config = dict(
    num_attention_heads=12,
    num_key_value_heads=6,
    hidden_act='swiglu',
    norm='rmsnorm',
    positions='rope',
    qk_norm=True,
    bias='all',
    init_std_down=0.0,
    learning_rate=0.00865,
    decay_fraction=0.616,
    max_seq_len=2048,
)
Each number is 128 + 32 x the weight over its row's rms, rounded and kept within 0 to 255. Layers, rows and columns count from 0. Numbers have three digits each. The size before them is the row's rms in percent of the matrix's.

# layer 4 MLP up, 768x768, rms 0.114, rows 323-394, columns 256-319
103:124125118106110166089127141129104152123120147135142080133137078171154176227097159081089175156161091127179157170161130098133166107119115104141115157153151164117173161100090136123100078104126164
093:128107083137107108092140162107114108171176200118148109150146096183171077144160114074081168163129157127173090163141191134096198133135140176101079199115172109151109147142162108075150181133160153
095:052135124218110089100040129110103156097078153122136174158187103136141128153115101136121154073149131132079127132094079167171114157098144113123112140101125165095186116194207180123107183133152131
098:079144158107152155145129089182084164151214050142085192181119105162088138086225105093101045116189104116151119093147131130097117145116147153113139112139077084138134159181089138139160134072149144
101:134138051153062121099133165093042152103165119104148056100180155169126065121150131136089137120081105170131178062104142117132109135146141112122122074155104104127089105113108099192087088193074164
093:139129109153090144142097112136122099111110105152088145112120112087094090121154119119126115173107109080146137149151120119117134085095158060124083151089142175179054144118130109133150073208111090
097:121149150154134120071109111085090143136130129185209142095085106127104083089158158186146123133169121134140118120099092169150151184134145136108090183061132121169125135141144154141193170093156112
093:169140121122112110114116156125103086083055162140108086113112139192150133096101134140113120100135160169163147115095103125148151124137096086119144140118142169116183194105085155122107150156121162
092:130082104102112130149172094064167148153094176131075096144120116139144106154184132126117077106124093105101144126139090168102119119152176209172171174151123099049108132119142156095086179170102165
101:137081162158119090169131125098125125116155148068080167122144154140127064162137081096146185133094106117119087119114108172187087142134079083144098138121142121186169145108117087114153111105152175
100:084156163121158124134157177114138131165130120096089140097103100133080180094079131132146135106164079116169097091149176166092097094100159097168115104194113174138077103088151109080099114130109138
089:145067113175135078168052080092100061064078114113110095135096152093210101091103195142123082079109099117111175123129128093097140164132096165108096177110126120178174153090163097074084150128203135
103:109129155126128143118123132123155118105131199113112155135098162109051071123127074117160096172083089117155131155101105185102106121123092094157120118145124098164146143133099124120087150142132146
100:141153120104199122118065114158135115092147238058075110140095188128132089147148098154122136166109121142113104139140164135112126124113134137186122073130116149088175161187128148148155114150162136
098:134158108182126183074128118148163137140062076168161101102186131179117160130083128133055189130186126141150116105145117107119157123123123184133122093143100117146072164170139106112145123131184076
093:105119145139123088065164090185120106132165187176105201135164089128132127131131100149088183133154169196158129098062164165124145067139125142138100095146130169111125156193072070107100143136107080
099:101112136146073167103173173124134161255102167136156121108108109135158117080110110112145142083101126154097131114144101149144096206105136145053170115138208144202125148090148124101118154150172149
097:138169121131162165088158159070085137074116128147196063152146147138117152116072117125212151102200137155085142192113180167111173163132158135095112076176187124070132147158139116115191114133070139
098:128152146110121082140128110155129117129182148161110073164113147142147148156074162100091168076133132088118115183188076111090049099180135138109156111067162127133170104154093143091134159147135194
110:132083193189102126132125159107116144158100104140152116093167112115174184160129139165181072094192125083149135161167078122084092173086122154095094125111101095113174048087101163125121127117100125
107:177146132100140058123125133085144131115165164117143158191122103106127136120134153118135066088125120145111122138133147155093108195206092089143106167080149135161137101100034129184125155135117152
123:142165112120171127105125187122142165102153167149161100164081162145113138129151144137085118173206117089119137109119114114107128070167122145092123140159129179169098114107131179136074112129162082
100:159095153181106129137126176075195180069153137107124142144125193123124152132105118166151077159158152173129135129158166177147069150120196082033109071136137076158158115159127102142158161166150130
093:134185106110111091146131151131075134110181120151180194137194093169135157091145102059174133102165115130153125117093146067142167100134128129072135108108184168151155043145157144185134168108171137
099:124116157133127134136172082158086147123183116117110093140098086164209136106153008146114118120125128177104126088140187181130073131146142093168117109126115077113182099134153109121065119137105169
098:116159105103102194084159126098128088160158121093175123146174139117155140200189104165146123142154122186121139126065088153126097133146130157080061112106068111123139172146140119137125181122103113
101:051152101122148186131114098126133123111144113125101094101138132115136081183102140212172122159120129142094135124115130127090148165143143114055141124111144140089103171112138130116129111067114152
093:143123055077086108146160078092148154138209112121088106135102109069155187080126123087147141113095176103115097073154111122095092122136128092129116144145129146195127145142117122124110107095124129
102:154109147150156118098077130093117140107111114136119130118137113106070160113132080139109160113107117118133141094114090100090065110093119167109113058141125219130107143125124135147070124109151161
098:153059158092107179121117137136108129126104144092097175217138117121174124119103145076093116121131102120130126132084153085111122181053168150141102120102126126137110125151133154168125108109150155
095:076134135077130105093158148137103186076116148090150039119158161137051191088105160141167172131145117107116137105112139083148160121108168112121140131089149109123106105177062158102135174133103110
105:120111112201123126122071037111132157137138126095109074143171092113160112081110091098089137113141132179171138127113211106120154105109151093142068174140144110106088156150106125067161106121147153
100:151090061127078175097094112194092106163082140155102163112146151111129080131201101106101178128084149134136152128121153089107183124128055111151131172177137142132228123148122179078094119161199079
099:132134117081138160111094141109167119160106132110145084090106163135133148159129167138172130082160142176121134178165097137125133133112137079146120115105148167132073116103129134113126100066139151
098:117080055115112147104144146121165103148144096156131098146181138095141128116126172107118168174158068104169133101150048171129150154140122127186146204126117158093105090107074131126135131162168118
095:112101085105110122186135118178109155109157146134122148162126144170151147139116126143069110115139165087092116127131135123105114120067125071117142138116142150153134089108110139109093136123106156
102:190178139104136147080132114114151125142088165126113100151174124118098141135117092136132149083051131073109156144128138101140124134161121144115112128195138101177140132137101096080174040186135132
097:139198128117192172115118122138222137200119156162110160098123139124120113103139202059084114100200150069102119145219172108070108126058129151122142099117062148109119160099173108112111167142088119
097:141160128183133150107125097161137114126130145132149103066114139101156100122075141144123129068137142171123090132116119145093125132137218105103087154075087110123117128121135146151096118140135102
104:132137115133127118148117105071099108105123174110146117161157128037155120073093197197153116197151139165117117176102102125132135185132090141149169159102106144151099165162136093216132151160098168
106:095115137133149130076166101078140154068109119153165148126140136152112120130170087070085159151138065096109122155151146133106075091144158131186081124086119042124222092146121171096125111105134097
102:141150144137147150112165119118117153144087138185126099152093115146176184170126105171149105132172089104148136177091103186027159146167153122165109122154133076097104082111105176118123154130078170
094:112113063142046142155183121189098128174199107089107106097088130109125167112254179138036186120109174121132128164105095148105094115145056076077091103057108126115130178143135133104151118115092142
098:158118164142161122121158126096090092162159118106093116145148134156091114164139125138109109166062159148173078124103102147184223103153151110112181108174112064146162179091079166127175174129103148
105:147167148140130154165050158088081157168088109035115172109117129101171155126121057120111154146118178095059128151104140140102086153098116089117130090127127141122124103111141137112119109124178150
100:125171122139151174142118138159191102113166156167073145144154128108176087128138079145162129131104157097102116158205103109142133180125097113144088124160176145175193136139164137128101163156143089
100:118090121115101114173116095099101167155109073092153123044107171129148178154158167137126130200156124115077124149142090176094082170158149147112139173141138091125121119147110080127147096070184081
097:155096120175142142154155145132106106143125065128108100132150142164090096111145161164156154138100157085089137059144109120134128157116078099127191141202143135136130125089164134096140084132163107
100:122115113122178126109126073094175160101079114144086163123107139118123094149099087112186078156095129099077122173083129151188103145075164118111107208194087126119063109154079096165099118145146134
098:145112104116148222094149077061148141162135149107122113106108160172122111075147126135129097153139136150102146132130137136213113153168139118090070062193144044140113100194153148119062106084145124
104:104172198129060124140131147148152147153077111087115056127137103107130153134119112104113149090143056111147135167128178087114093168166156174145105188173110098101176141164127113105146175144102100
097:144206171125134092132054114169134129113079106099195091137135107160056143145143140200088136149191134154107136163165102177134115062169134126075133104147114126156142174102118175187155134102150099
102:179123130103113167114187176096095138175106186195125143128132095087150093182114102110106106161102091094129117105214114119156104124182145146146080132157157144056120111123115092114113124070154138
100:144078117138087186087179150168120185121106145125075142118135137107087125110130081134177153180127115098089123146097081156170081154152116197089192158185135147142075176140092118131146097150085114
099:157156197088111140121150135084124131140115110114131080116158100094167119150104120166157146110088134143128128129098133147099142154128153126097165140193123182081117179119181190133135182097149160
102:109141150104086112101199123125091135107074148122107149148114164062136180120228167072114102084112141171183101124073148090111115089128115117117122156114089142170134141132092165118041169150119084
095:095105154085105124150116138126130148108149122116111109104088156088104121173077157127165153171146134062185110187093190155148127121140148139107134077198157117140109128111123127162097148154131152
091:164121114146118125087125158121127140141093098147121150141126131199150159122163161112116120101137127142138137139179066185113144093132152162148112097172166122187112088080133097169122101120157149
097:092146139110194136135142056058071155049113141119155114125160114167114116171127113105128082065131089159109137113141164132140162166126143113116133151163149146098096125164110134129085136128149102
097:113134166144112123113100154110136133154128154132081137123135062143112113146132115117191177079072103132135147117169154105142146172133125097152110184146093198111132099095125094185156109173125137
102:150154110108105119134097140205144149155160142151109144133125081150104117084155116116114084122196153106127114109171116121123073157126068177139100142143162131134108152116165118169160127103184075
106:105143116125169167162105101187095115108085105029101157142090117062111203145134122147079134140139182138127133145126139137105135159126150092176207130149130123111145127117119124080140123162168202
105:134128100077126099149129072144093117095052140075155146097050066153093122186093120129113117139093118181106112093138112059137148056122155122096126130076079105116096181121126136079095128094111075
100:094127137111088043155142066122166143086186151117086113109071128108133171155169137147133120073111106143109118165161114100112093087100106190108176114120128187116173143140144171149168117149137108
106:096116155129180076131169074127112176109116123111169086155115138110165089136108121174126073117051166147154116077151127124135098139170149118148109090114109094158171147111080128076140132157153082
101:119086109114093147071089129150145130125103166101187114148156158109122182083144103124072064175115130118093145123142109148161110174097113156137117135157142125105125062094141117115109047118103137
099:159165128140099120139135168154158173140111182203085173159111133167180138096109143138121181188175184130074129123148137160174144097159101103071102103108162089105095135123155120160164126103148130
091:122156150164099069145137128222089100167131156054119136192118136123123125170107123096120154075160152150131103142100169204119084131132209151131111132065158140103133175138149124153092155128140074
101:102106157109086107136116086137104096091127143135141086195095144173131114163113123145166180129129126083156076139087119186127124162104115095100139130124156132078144153130056113089142148114096162
098:099147123133101182186133150186132117075159125185139163132034115119138066069109143149093179054158125073137144126129133153136061098088107144130190130142111155129112187136125147140202113121146092
098:136125193079117147134155143123164110123119073134117174148146137100071154180150168071156090138136186139131115064094104157124171133068153103159155104103115100146117104135090091099051171191089123
101:128120097105097158137128125160179156117155150121135175109113089087082080138096113139151112148159118180085127123124098146132215124116130182120067173080089176078120120118132085127146076104110126
# layer 4 MLP down (transposed), 768x768, rms 0.106, rows 323-393, columns 256-319
103:160100111145167115062135106106173123132122107150186114163142157122138117180145091149128144141133141107153170172172233096121137122136104196108172136169063086062129124119186141109092094151138155
097:120123113163057124113111105129082076084148102143174165092133166146104114136134074112126142105172099149148124160092153165132152152153094179118115140088080132159154081140172052111127079133160120
099:117138116122118136136169106179158103146105080079110122169109157128077161161137129124135126160127081116185156107146109115135074128096077108119147098121149168103107074157098145148105096099135050
103:129111166135099129117081127149119175099193100115089122096139146120109086149127105131228148161145159175100104059111111159125124166078158180099149049161150122184161125139144254085138132126108152
101:164139096111147126111098125162147128110173201128109167123123089176150126128145111119110127147097146164146106097182089133124214158152125086114139112179115166081176127091096121139181132194123154
096:132185062088145166140094149131181126113150124183157103086098154133152105153087154083088113133097168137177226122105110132147140180127139162111153187176102079104087112113139152153088058083176112
096:081172183155134141128122107125077082113123142066135128099159160169108093125122172170086099116128119064162165183122132130077086135171134147071058196088070075156071083074162098134081080110126134
097:165108111121175080139157151124116117154120133137098093121091111135124115144108095144091098139117132151108157150133079124150099159122121169124188141151188115099149132094111112128126154136131204
096:214119101168177133206128117199084117140189176132125094132143092095159151110104129107147096131132097148132158139210083142150156122123160151142139143138139098101150117100117049121099095097122142
102:132107151078094107063105103144097220144098144154089147134116118160107143087178160151115094105108148139135142120103116078146145128163177176144095074097114090154170112057178135129152070140119171
100:102163123120111107083107128151130119142135131149181079121158115134125149117095130154175117132148128081125255157143132136125155141114094082120050074120161159123116122116128089122124114045131132
098:123042155118122158175111129116110135111140141146146159078127093123085133117163179097159124115123092115082009159128069131158163156159071084060108188215102123138080101133173196120149163121140148
097:138148111133107079154091058098139141098157094085106099171118150147172141089136162098136136106131112110127208110114122115139100099089104143137108125151114150085162169113150118124149147139107164
098:101126158130187134137137092135195177149170174143178087130147090193124104146105123126122147164166081071121216145105081142128139075165115088176118128162162173157151138080110175137090114097149125
098:110126094079093119109133148123077086150136101157101088157155180127113102165139129188115193115134084134110253175197132102114105146101158145124123079112141116117141098121152130119151109148151126
098:209073083101079151103144136157108135178054094086079107120130160151214104163115182131105164104144117158041120152170167137101150118103143164169077145128127145103169135146122159090060150161094138
100:096101115135120180087173106075149089106206139120191119103159090152139178098084179113135152094126094080166123077124057141082075149116078134126087129089147067111137144115151120192131105100130083
097:186125139153116102135114118082125156167076065137115147135078113084152127155024125146134126131141133090156117072129114115096066156119096152103101151111167151107134120131179046152131167112112189
098:097143098169163121069164112138150108165134143147180114132139140140113088155115161128151080169157160102155148114145072163143136131088127157125091112163175124119188122120114131172143132166109154
110:136153152135165150128150108089089151145113134112170122147079070145120176160134169127178173074097152080149247154080141130170146103129151134064141139104163136153129115095142123192111113051147132
107:093125067118131153116097134085195099162142138123153132145143174095151122098090180099126104160097122119124000119139135130111184136110131089125106129164091114087098172114115118131145118125113142
110:102213117134093173170193169100094155129051179161129132092102180136118140175119186162121133151160097157130194142162165110112151105115111168134126153095130197121139134139148167126192140079144108
099:128140170118124135117157122101076096141082118166086172162075127112076141113143128131114137138065158107067151164113165103181196106137130092125143133199154130128056072120109161081131133137168109
094:153188097151105059172197101158127083123132117115088118110042163148125116128110141126160112108119198137150107090098137094150147141140082136137239100126122061069120225148143140195069140123085145
096:112093132096134167139126115077073149137119163127103087140107114113143163164095067129134156141088108101070180106138184088134116100116144132100110138212128120138241091175146137148178067121028181
100:196182170205107127128097079165085157113140173109131104136101155116067168036167178130144136125089143082125165155085134165151142117103090085143104116101108135109102149069091095156094156128099105
099:055151072084105103138120208146080135095091111106140195121112122149176135093148117060140073174093113111171092136120156097119133107158065104152170136086104183154117104110101094185129171117117084
098:129065153152107162116144133139169088104157147145178114155222102087103133142108138071161108103146188098102087116111146139120160146118106118131086131112135163149151163105145175143125136142133104
099:098126080089179114123134147120112188102138153085111106165150110116127155140105069084143107064100115173122247162157172112086157062152095158082139116080147127130111052132118131107075072045128145
103:117114086109133106117142150143094121090064107129055088169165179161133206058109128139136107054114068118161185140144166067127112119175102107125120107155085138115141142121138107099134097109137090
099:110145134067134096082180162117085153112112116109126131086094116077139102134180149170185141139224149158149116120149121068109114201110157106068137075127104104141107055148110196120132168141117101
102:123093166116103167165145132187151077126108175127100188156113150118147104152191155138128089149087163056134000144088103112086122112069094172114141184135107137094149137149140154096084113061067084
099:068164167083091109113120105094145172111132068135148173135084119179117106124141157083092084199104138187114131144141105154086103083124114132119115112177064075114125112205143155065099222130127103
100:136081138101128095091112078129185176177110129115162075130125120164097127104131157163165124139106087136077173124123135137117122150125133086149150107128054168108131047148119131102135064105100102
103:095079142183131140146139158118163133168125087101146182168176038172209110169136128160131187095140080105089045084096118106172149141125128129096095058136129134101116133132192109179123145132103161
099:145108132152101140121132096143117180171122170178106186126143119134091156122147099089120128161127095128094059144147160142089120120148128127126122145164175130095142133140161152087108134155100125
100:063186126154100126086154113114082184092180120177148138136149061163080131098118176097099156124111117177101203125153110127073104101081107094095119132099132143146164126158172089143109131091115146
098:101141110200090082137167152128036103079157140097130091159143124123094101165090100144139115120075109208156054134101124116144152150163120148199115111167120090153120123150109196133127120110114136
100:082169121128165149102121058196133150149070060100114180188100163128112154114122196131130137117148137133143110108153131074102100186081150097137168169132197129183157136115136059076143154085126120
102:160152112114177071119122132050142035165147105133165142126093164110120117169105169113149106068164105151098115094149083060130086121120169144084144084142119117117057063100165117112130126153148095
104:146108080163104174142111147106104104119089059087120127129099073083053144102085163115160090116134071095150111147146191108205156113102063119110112060148062101132154103113157106132097123065131187
103:113108148143111128086206133112110149118136103158098172105169115162100123108102188135116134151137162085145000179161091143185121167091121128129139134175175143157112181114128160094118141125089139
095:162157074142104140149131123121195148139090139176092094134186173189112079105153105117115138127121173149127122091102160134142129158115155106097120156095088124156153144124132149174163085082112153
101:131178171107082091092149136142165051145150150144111106137094206108130108148146180134156121160086173134189104114148090127129078101141120128085133180104151091090115161096144145045193119095099161
105:158079081063081083148111092112170117118144129114118128103151171064138079155106110138158125152154143104122119202094142120113087193095134181163049155130112149123092130125118150128165159098078138
101:166110134137129175132163135086074096127182169175093103173128167150131163127132168176095107106176102157115129126208142166181111100181136159126127158199123149189145105088141170136123152195138144
097:152169143139075128113177147082148159192106146168109151091140145105127109127141107199142140117178115133136067086165157152089139169164157123182210169140114129097146158138157107126099144075151119
098:150143122156173086124097100126104074170120153169130110158152092072114164136128127079064109123087129090138082125222092101071144115127094103134108177128074202094144131108111096119087183103122111
097:119163119098114119166090180167137175191149154101096163118106102085155124098103154147148135166112181098114012156141095159100107136140139092123127065121168125111156075059127158181100192115079074
095:122120128107203120135176045152218085159123145140161159107111165154103168072094107118104148124128134158119103123177148135136088121096101068052131069132062201080130177101152100130095129134129111
103:073145142159086228129136105112088066171149092100182121179177147055089127130124169140136058126150164164150103176095174108190146119161087105119155142185142135092134097113055115120155080137137163
098:127114162108122143114080108118122060095101100134135184199161068136126148111081095137090123147137113105135114085110115134157115121198093148163099127221117159100096158094129145142162107118145067
102:186087099118122162158190141188162116114085120122151136125090117156107113150052115152111129142148162126174000127114128167137209146174106067152166092116159128125128085133122133044190143087122135
105:072128161140110140117139165184118116088127131135109140091160091100131120081129145142128129119175115111091094152097124152165095145162088142156122164166167088176113143126150183070193118131092144
099:148067094134114110122139125097080145167094116097152102122141180114106171093121112176135143159138129189132156136120123150131140115102095102128126108092116176064199171077140071113142148123169119
099:119120131099114156161113169117081125108122091117127170192105160135166092188130145184110151138147143166149158114122088111114124133151138189136225159108138127094119118141148115158118130166124187
096:149132111106117153148128141136125114134058169105071160087120093131132158104117102135160123107136134144071074138182140145117179119083065127106132085130158189082157081199136180095117131097106090
095:140134104133093151126109085120105155054116158109120158120128119105106143119131089154098175107099209146130206142126150097178090117111138168160131158173151156180139205082098166084127123128129151
099:100182112157139133190153092098202174170138189164120093110075124092161128153137114210120109148043124093081125085080138115061135168103125095153144109091106136117145103113163169144093076112089122
101:114147122072103114109099130175139119086130086175177198167123162147155158103094138112148118103137115104144255100166139139100154143132155171140134077148117151193110158119133135102128191097102124
101:127107117120131095165145123162190142140133172170105091129189103150154132138164119150139073123183136097162175111079095126135139143119149119199118148075095156080123140075092119169097120144131150
105:186176142136215181109167141104180121084122114114117183101148149130157180094131076113129158059122114094108237133121148092165112136128093088170188107080140048148165096109118111070121104086144049
102:108192177114118151141157127145130180140102126123082195099139191112203161109100134085162107159123129093095253132151135189144136135139164111131122114129123141121083122071117072035154116095117118
098:135106144085167112160074163198087077128149133151165126155144126155162127078122093158132163095167123139124165122116140160101075128124137129070163099105096081080155136108118114121137087158172150
098:133082127124150096134137142134103139152113101066106092061132201108093139118096182146150120125118159107151021149161119112141122076010094175081155107114118148141126137136135172101110165100121129
101:094107190122087094104143193151129096129129127091204214096113094166102097167125133147151143152114103091173106117112098195106147160154146167154083092116134105159095158128157095145123177163072123
100:134115109134121118121114123116167124114112147136091128099104113182090193126079125053150100118097074154138195205158112105170128107089106110155118111141077089162124147126068161080148097151115142
095:190134087176095100102189120106071117140103177033097117109115090116122081149106059095077169135137102061180107083151130110157110105136110166137094168063151131070157066214101138127128096182103169
103:088117103067132141173104082161119111123086130111096142150147120155113167098053119117155152111126157118097255102121131047164131116119058138136140125120191091136113162115161136094176143077177117
098:124134122071090092130141119142067199140202130146143186090129157096106144151140127153116159162100122098139156122151134137184160113108122117129094141186154116100102155094135156086138177134133125
098:172148162155104126121134148084161108107119175180054117178145129143087183166118147150112122158169172196198076072105133107144156158147120164154149159163148183202125124134122165108107157172111146
# layer 4 MLP gate, 768x768, rms 0.109, rows 324-394, columns 256-319
095:133132144167119126072128134066077126120152192183199163161151123135154146130170169121120106128179113053124143182103086145139201157185140128125152151140146113112146167097118123081133094108166099
098:116158124181139072142126163159096178089125129102148147144186115144190152160069160099115118146116110114111143167158037130084148134115183097145081148115120126110141143135123120142061144177144131
100:158128191174082131175100055137142128068069118109069087177112160158139130146162095140135119113108142146082126142165165165148148137172123114087178135089101105089116130136200129153067157150172117
103:122152141141158129166095159188158124105148155155096091174151147117122108042086124186207154097122114147131116184148091064072148148138119116169101175087149123110141096113139061118131115112121144
096:142183127156118072115151128112126148116140118125196152121102127122142105116158115139158150132093108099113127097132138121101088169133101105074194139145094149118149125166082160117106118180168112
096:133064096132103099099072080076105165137109172110041153186198127139095178142106130099109090142101147139154124110167090056115138121088111150100149055137126161110158109059141160126174119118106157
094:125112089106169116193071099077105130069147184129163155133146155123127173150160140158065120156096137081154139146128137135123135114189130127155104114092088081119061175130129118104144098088111109
096:114104099142125134130070157146127135151179060150099197126144123069159123158080125143134169162146140161127104093128163110128149163071072060056108080112110189140169155129144083120187090150126126
097:101103175220165120101114133061110117135117129083112160131153115112132120099155140146113132142085035133079140131094153125111107093149091124103142107095211092139155121134119083087110123131160121
097:072103090184125108132125090135152158081132170173146145111110084152196106151153176082081132139072149130110131106078105182162104118201097153106189127068125101114156154098135127145124111147128139
094:088107130121172081106115161161152110131128112119126122140127108109108147116125143131117131066120083172133120045120165170112123141131167061154134133109126141122069110144170178130142139156183080
101:054119144104145092145118148105161208131093123098122136186147139046116141152132114115120132073073099098116162129158114169154182142147128123132090152178172121108112077105138107130119145134089103
101:088110110150174123169150136139127145056165126122095157161104154157133090190155151118105090149067147179067131094118106116133087087102185093169128079138072194162127202079117134166183134131084028
095:140139088121097154118145145173178131182159115110082183136102171159106124126123136232157151112077167188154126130123107081096126110123118162158114095131167136184174110080156132149132077094147089
097:063099137133092163116185129164133133113148115169127085150210127167157136107141122061067106107188147142074107115131131133105115118163106128129083166165123154102215098131129153155150169145157124
094:118132072120137165108147149114139107086139163138113129173105194146134194084102159137104124144170118135186118176145166141118141134134119079185095131066113163162187121165098208124174125121128131
101:117191093127120159118148121106140122147100147177138112117157141153120101097115157167136111108178182099102128104121133166163113084101108159163090139170142131089155165143147158121120078093163151
104:123145123180129182152117128118139087153115130148140170085094160148171091093195100178131090149105108195084098099183166117131172128122162123137062116144046116153065132117125154157136111120134129
105:115136089041094151159137078130145113096183109100162140080148165137082074147142110117131097202140160157144135124099133190114187085164081155168168099093166118147069168129121131048126136171093146
096:134155134115185090138105125094159121116089138148191135126130144128134078150151142097097114153158083229128102179102122086105134166120096104114105128192079155117167127094085156134096118124139158
107:108099093167083164122152139128139174096086152130108074113115106131140161102127081173145117020142094152120125131117092067116097174172085080126153065147066122058110167160135154132154154098150149
100:065155086161082127119096146147191172154123115103121117150142131072167147120183160150187136161094164144156112120088110142100134141086106080143133122038123145146123115129144145255139131145069103
096:079082112151120161121159160065150172141091141131085151136124096138106151169136160145127073091122165140128146105122138107190167142173165152144098173107114089131123157091089133074151120093083098
098:088127111194121051111077123090158151115180091112173134149158115108073154103128101103142128081120090114127124120138096121068139091124116207156166155153088049074117102180181146160129097161133142
104:145196120166138105145131059132096140123114173078079061144115086193140130135129138124118133159138199163134149075105102134082077157091091124164125178168125138120087135162196132085103070174177113
104:137119141110162113147081159143151107094110074101050126098161127137157091172060137146103120084131168083120117174132088113152137154127114107088110108090155180100049181148129113084135125157158090
095:161162105122114158174170112177141212146097124080125114110136048112140094071121089162144136121122026094134139154106134067110107117169115099100160141158144105133104159142135149144146181191120158
101:122144119102115153136124094066142101195118078114138116130073127170163155199087129178102067099123120173123159122150152123120108124187164172086190156123180120173130109132078104197109159124131164
101:099150000137157113142147153100172116115132164075182115157149125177162191092164109127144154076154084069124111138141118168120137133198160079140088161226134115157156139156160152116108142126131119
092:145075101158154129080145169119085138134130125140143164107140152143137136160097122205149172128109091131142119178161152114090106131083126134102115118089105100130115097104077137136149110124097136
101:089128152174150072121200129125163130082135128113119136154153142155087150069134151131125114104134140167172106159126178084125091074160091182197127148133129169086104144148071098154122079148093134
099:179105164146191095155110094118105167123156182100103123110099108058119110162100176155072155116095145136108152123121161120173147132145134145127144114052172128145072127109091128198121087125058144
099:072123145140125140075098102135121103064110094127154129089121168138107122048158110109174105118125058128095156111120102148122156184197223148146086149161220186183076124079106091121113106138111079
099:122145055174100147135135116101122123108068145083075103110157146170118114140118154175170183156149121158107121104131117134075148174134106121141159134051134178087148050096116093093134150122165114
098:139115117182149127151080131088111166142165152097158144091134110128055100078177083095105124086114129177132126096176126131098168097090090148114127105163215157150114174180109178102156099122105108
101:110121084120162114127105144144119141187092124105113144163126159108136107164131121109107160143141104163151126091127152173100075136128126136122084180134068178058120108152081115200106159104168053
091:150129137110155133134089052136230158161084115130080162138105139126133100113137163113110166109153128095080117159110134150062067085084116144078152136102099169102092189114116073077137137167100137
101:089119113118158146122082074167172151112126198131052065095146151070142104100118187129120118103105158152058138164132111157127140120067123108087105127175170095076135103107094138131139084152142147
103:175080069090107126105168162176078131177123106129129145073114123139073189093187154143153155105040165172150142090161195143148145118164135144193123106109116170123133079130095186138134154082171108
102:147073102160117106154179189138101161100072169120113045108098157168145111105121134185117185114090097163138129123170151127083097150109102114138169158114122130093129119088181208151121103183188117
100:074195105054153108071079130143037081061061087199075086160139139107206085153161152111174139207148170124135132121170088056089098112155117129156149147123107126146161090153150109109099087090145126
093:162090126135147129065098128112121084117132089052128118075156136150113171165149109140165205136138147095108132121106073190087144160138111125083131120181062128193099121175135125127201105130100086
097:130151169149132180122138075134135161139106121149173166108158095136105103090132158144065087095102107107169140112185168111183105159137138125073127163074120133136118090114151080149093135113141137
106:140112115180136188130059107109140172161113098088125175083106117109180139193098076134129093047128188098082119152133138067152076091097178124146061095103100156121144118108113136145189115100078151
100:124135112072117155123099145186160120120107123141150137143125105169187090123161100116177102162138095104119151158190129149094137128108082163102107096095189159182150110115157144103063136122121154
098:097173152123100131122089118093150200161098155104169155162086163096128081191131149211180203095103096136165157120154071127097109093135091108099133172158113124149153129096116116111074170110094149
095:119151117160198117063095109220124155159124142116130149191167142152125165096137119061180107167167144154128112185157099156088114152113162079153130143105128097117087071114121106165084131149136137
102:140194156163095099199141117151076118165135079153111162118124151124154097115105128105139130112069157187143132076089128140134122126096177142145157105087155211072064089121162146167205109133090169
097:116104124168155113083158155067120144129160158088127169131136108148160091111101156155109157158162136106082115132137132128128103157150128196114104068130106148117086164148196138070141066103130152
100:118096150135102113174176097121144155089185097154134117147108132122111076186123144135149139122115190113155137136144099157081040077159132078080073063115140183116132140116117047094104106088112101
096:106160106175137115112174133137102169150128127117069164110132152185133107093098075111125148109128156164156155117158108157135161141154145103092172136052071110115165125103075117075138094109096132
102:184118068207142126147157105137083148140134207138124142143138117154114116108069114108077114090114075132162111173124141083125129094149159137073191133096132166065137101184104121124192123130121124
103:122113141098113129133119170065121162124178165173146109175156141075124144167140181150166106131113116091150157107119136118123125124153094091114137096094122119149085133125129147118107113130063125
101:063104145140168105175119147102104094143084121093107148176081161078128125091191136075073066078140095126102127127087143063171126096088109153157139085113139099096193101102080154115055050098160104
100:125123122113122183157151120113082140126127147134091107119166174113163135144123138139060142189183105151090143127156122182157185184132160143097110184117123131145146119109109109123105140172085142
099:089117149178145111148162151095161135110135157151135171101135176164143152137128045126068136095087096133146132180153123108126102127097095141062113180083156160154090175140107094171115162176115097
089:154173090125111050087154075112149160119120132217132094077138169131129144172132161074114157130086095114151103189174147118109135083147166112107061134140143173110123081154115122108134190165103127
106:064181122128221092134116132026121064165101178147096073114122140087144150114150145120062141056194110116117134148136127188106165147132150146190140121109130146101130108099135113159100119153116104
099:143143172090167190137122155136157131122144130129182155134132162206169063070116084115115109098153109127120108187124142168112127130113129133163128142171176085150098101091099175113099110190118124
103:135099125097157134114108098127126127094112053229129098073176157112083070172073086104131157094114044120124135119098163146163148078117134141121120148147112087190142114096132148132134087088090106
102:107119134118145119090180146167161125083208159169160153169163145156165145139161165121175127103120102107119109126059101103169122079120142144050136170105060194137193161170185093118106141126123102
105:123127115179142094121098100124098148148101130136120072154160174118117111121124118126119118086127111148123115151137152130155122127163108102119125107179167121136137103108117107147123138115135180
098:117114073216151124172190083117172083145071135165119111137132128119106098135145129180132139041100061148103127093129120135149108129104108151105166134135100122114170120156111092105163044109118104
106:174125149147105141128172107127082120111134100155155132125101104105105154149110075064163090074138123153139125136148146145113140163160146090123137153078144102129203116110077089135093157093118125
098:128171104043179153089103100143109180123159144128063146123062143187184163093066111128102155129108100110115114107161124078199125070063136123180143096133099086113084151141148180148091135152098119
103:098152130113114152151189117141111118161087064158117095073086174140120185050095071126103110101161161130121146096104089177077150045083104178171132085137092170115127150149119137074115168134227137
097:159145109147127149122140136121094115138147152100132120090132126147146136107083231151150076150184160149092149095173144132163148122087080123122140104145089108190159096125104120131099118127118165
099:118114131121118125084205116147084106099149096048193127147137147153135105029164099155136116121076150149106144160121151078119117141128104209165128143134137125139141128114088073115159174149144130
099:154103138081139169145130154118152137141159119136153145115129098139097145129153124078152074185157113165152164112118108175101162059137125120112109160089141130118093100161140184163148183079063134
098:103168134119097102120131093125098111130158140120124194129105124071116165098135081164167088126117113115177144090155131091194133114144131159143141152099174136104115135140109151216133144091106097
104:109175081122129167117154165110128102084165123129181131103110134093100131135182163173149133190080133118170125111141135138177098041084151155113109124110133111176065144143104097126116086133160144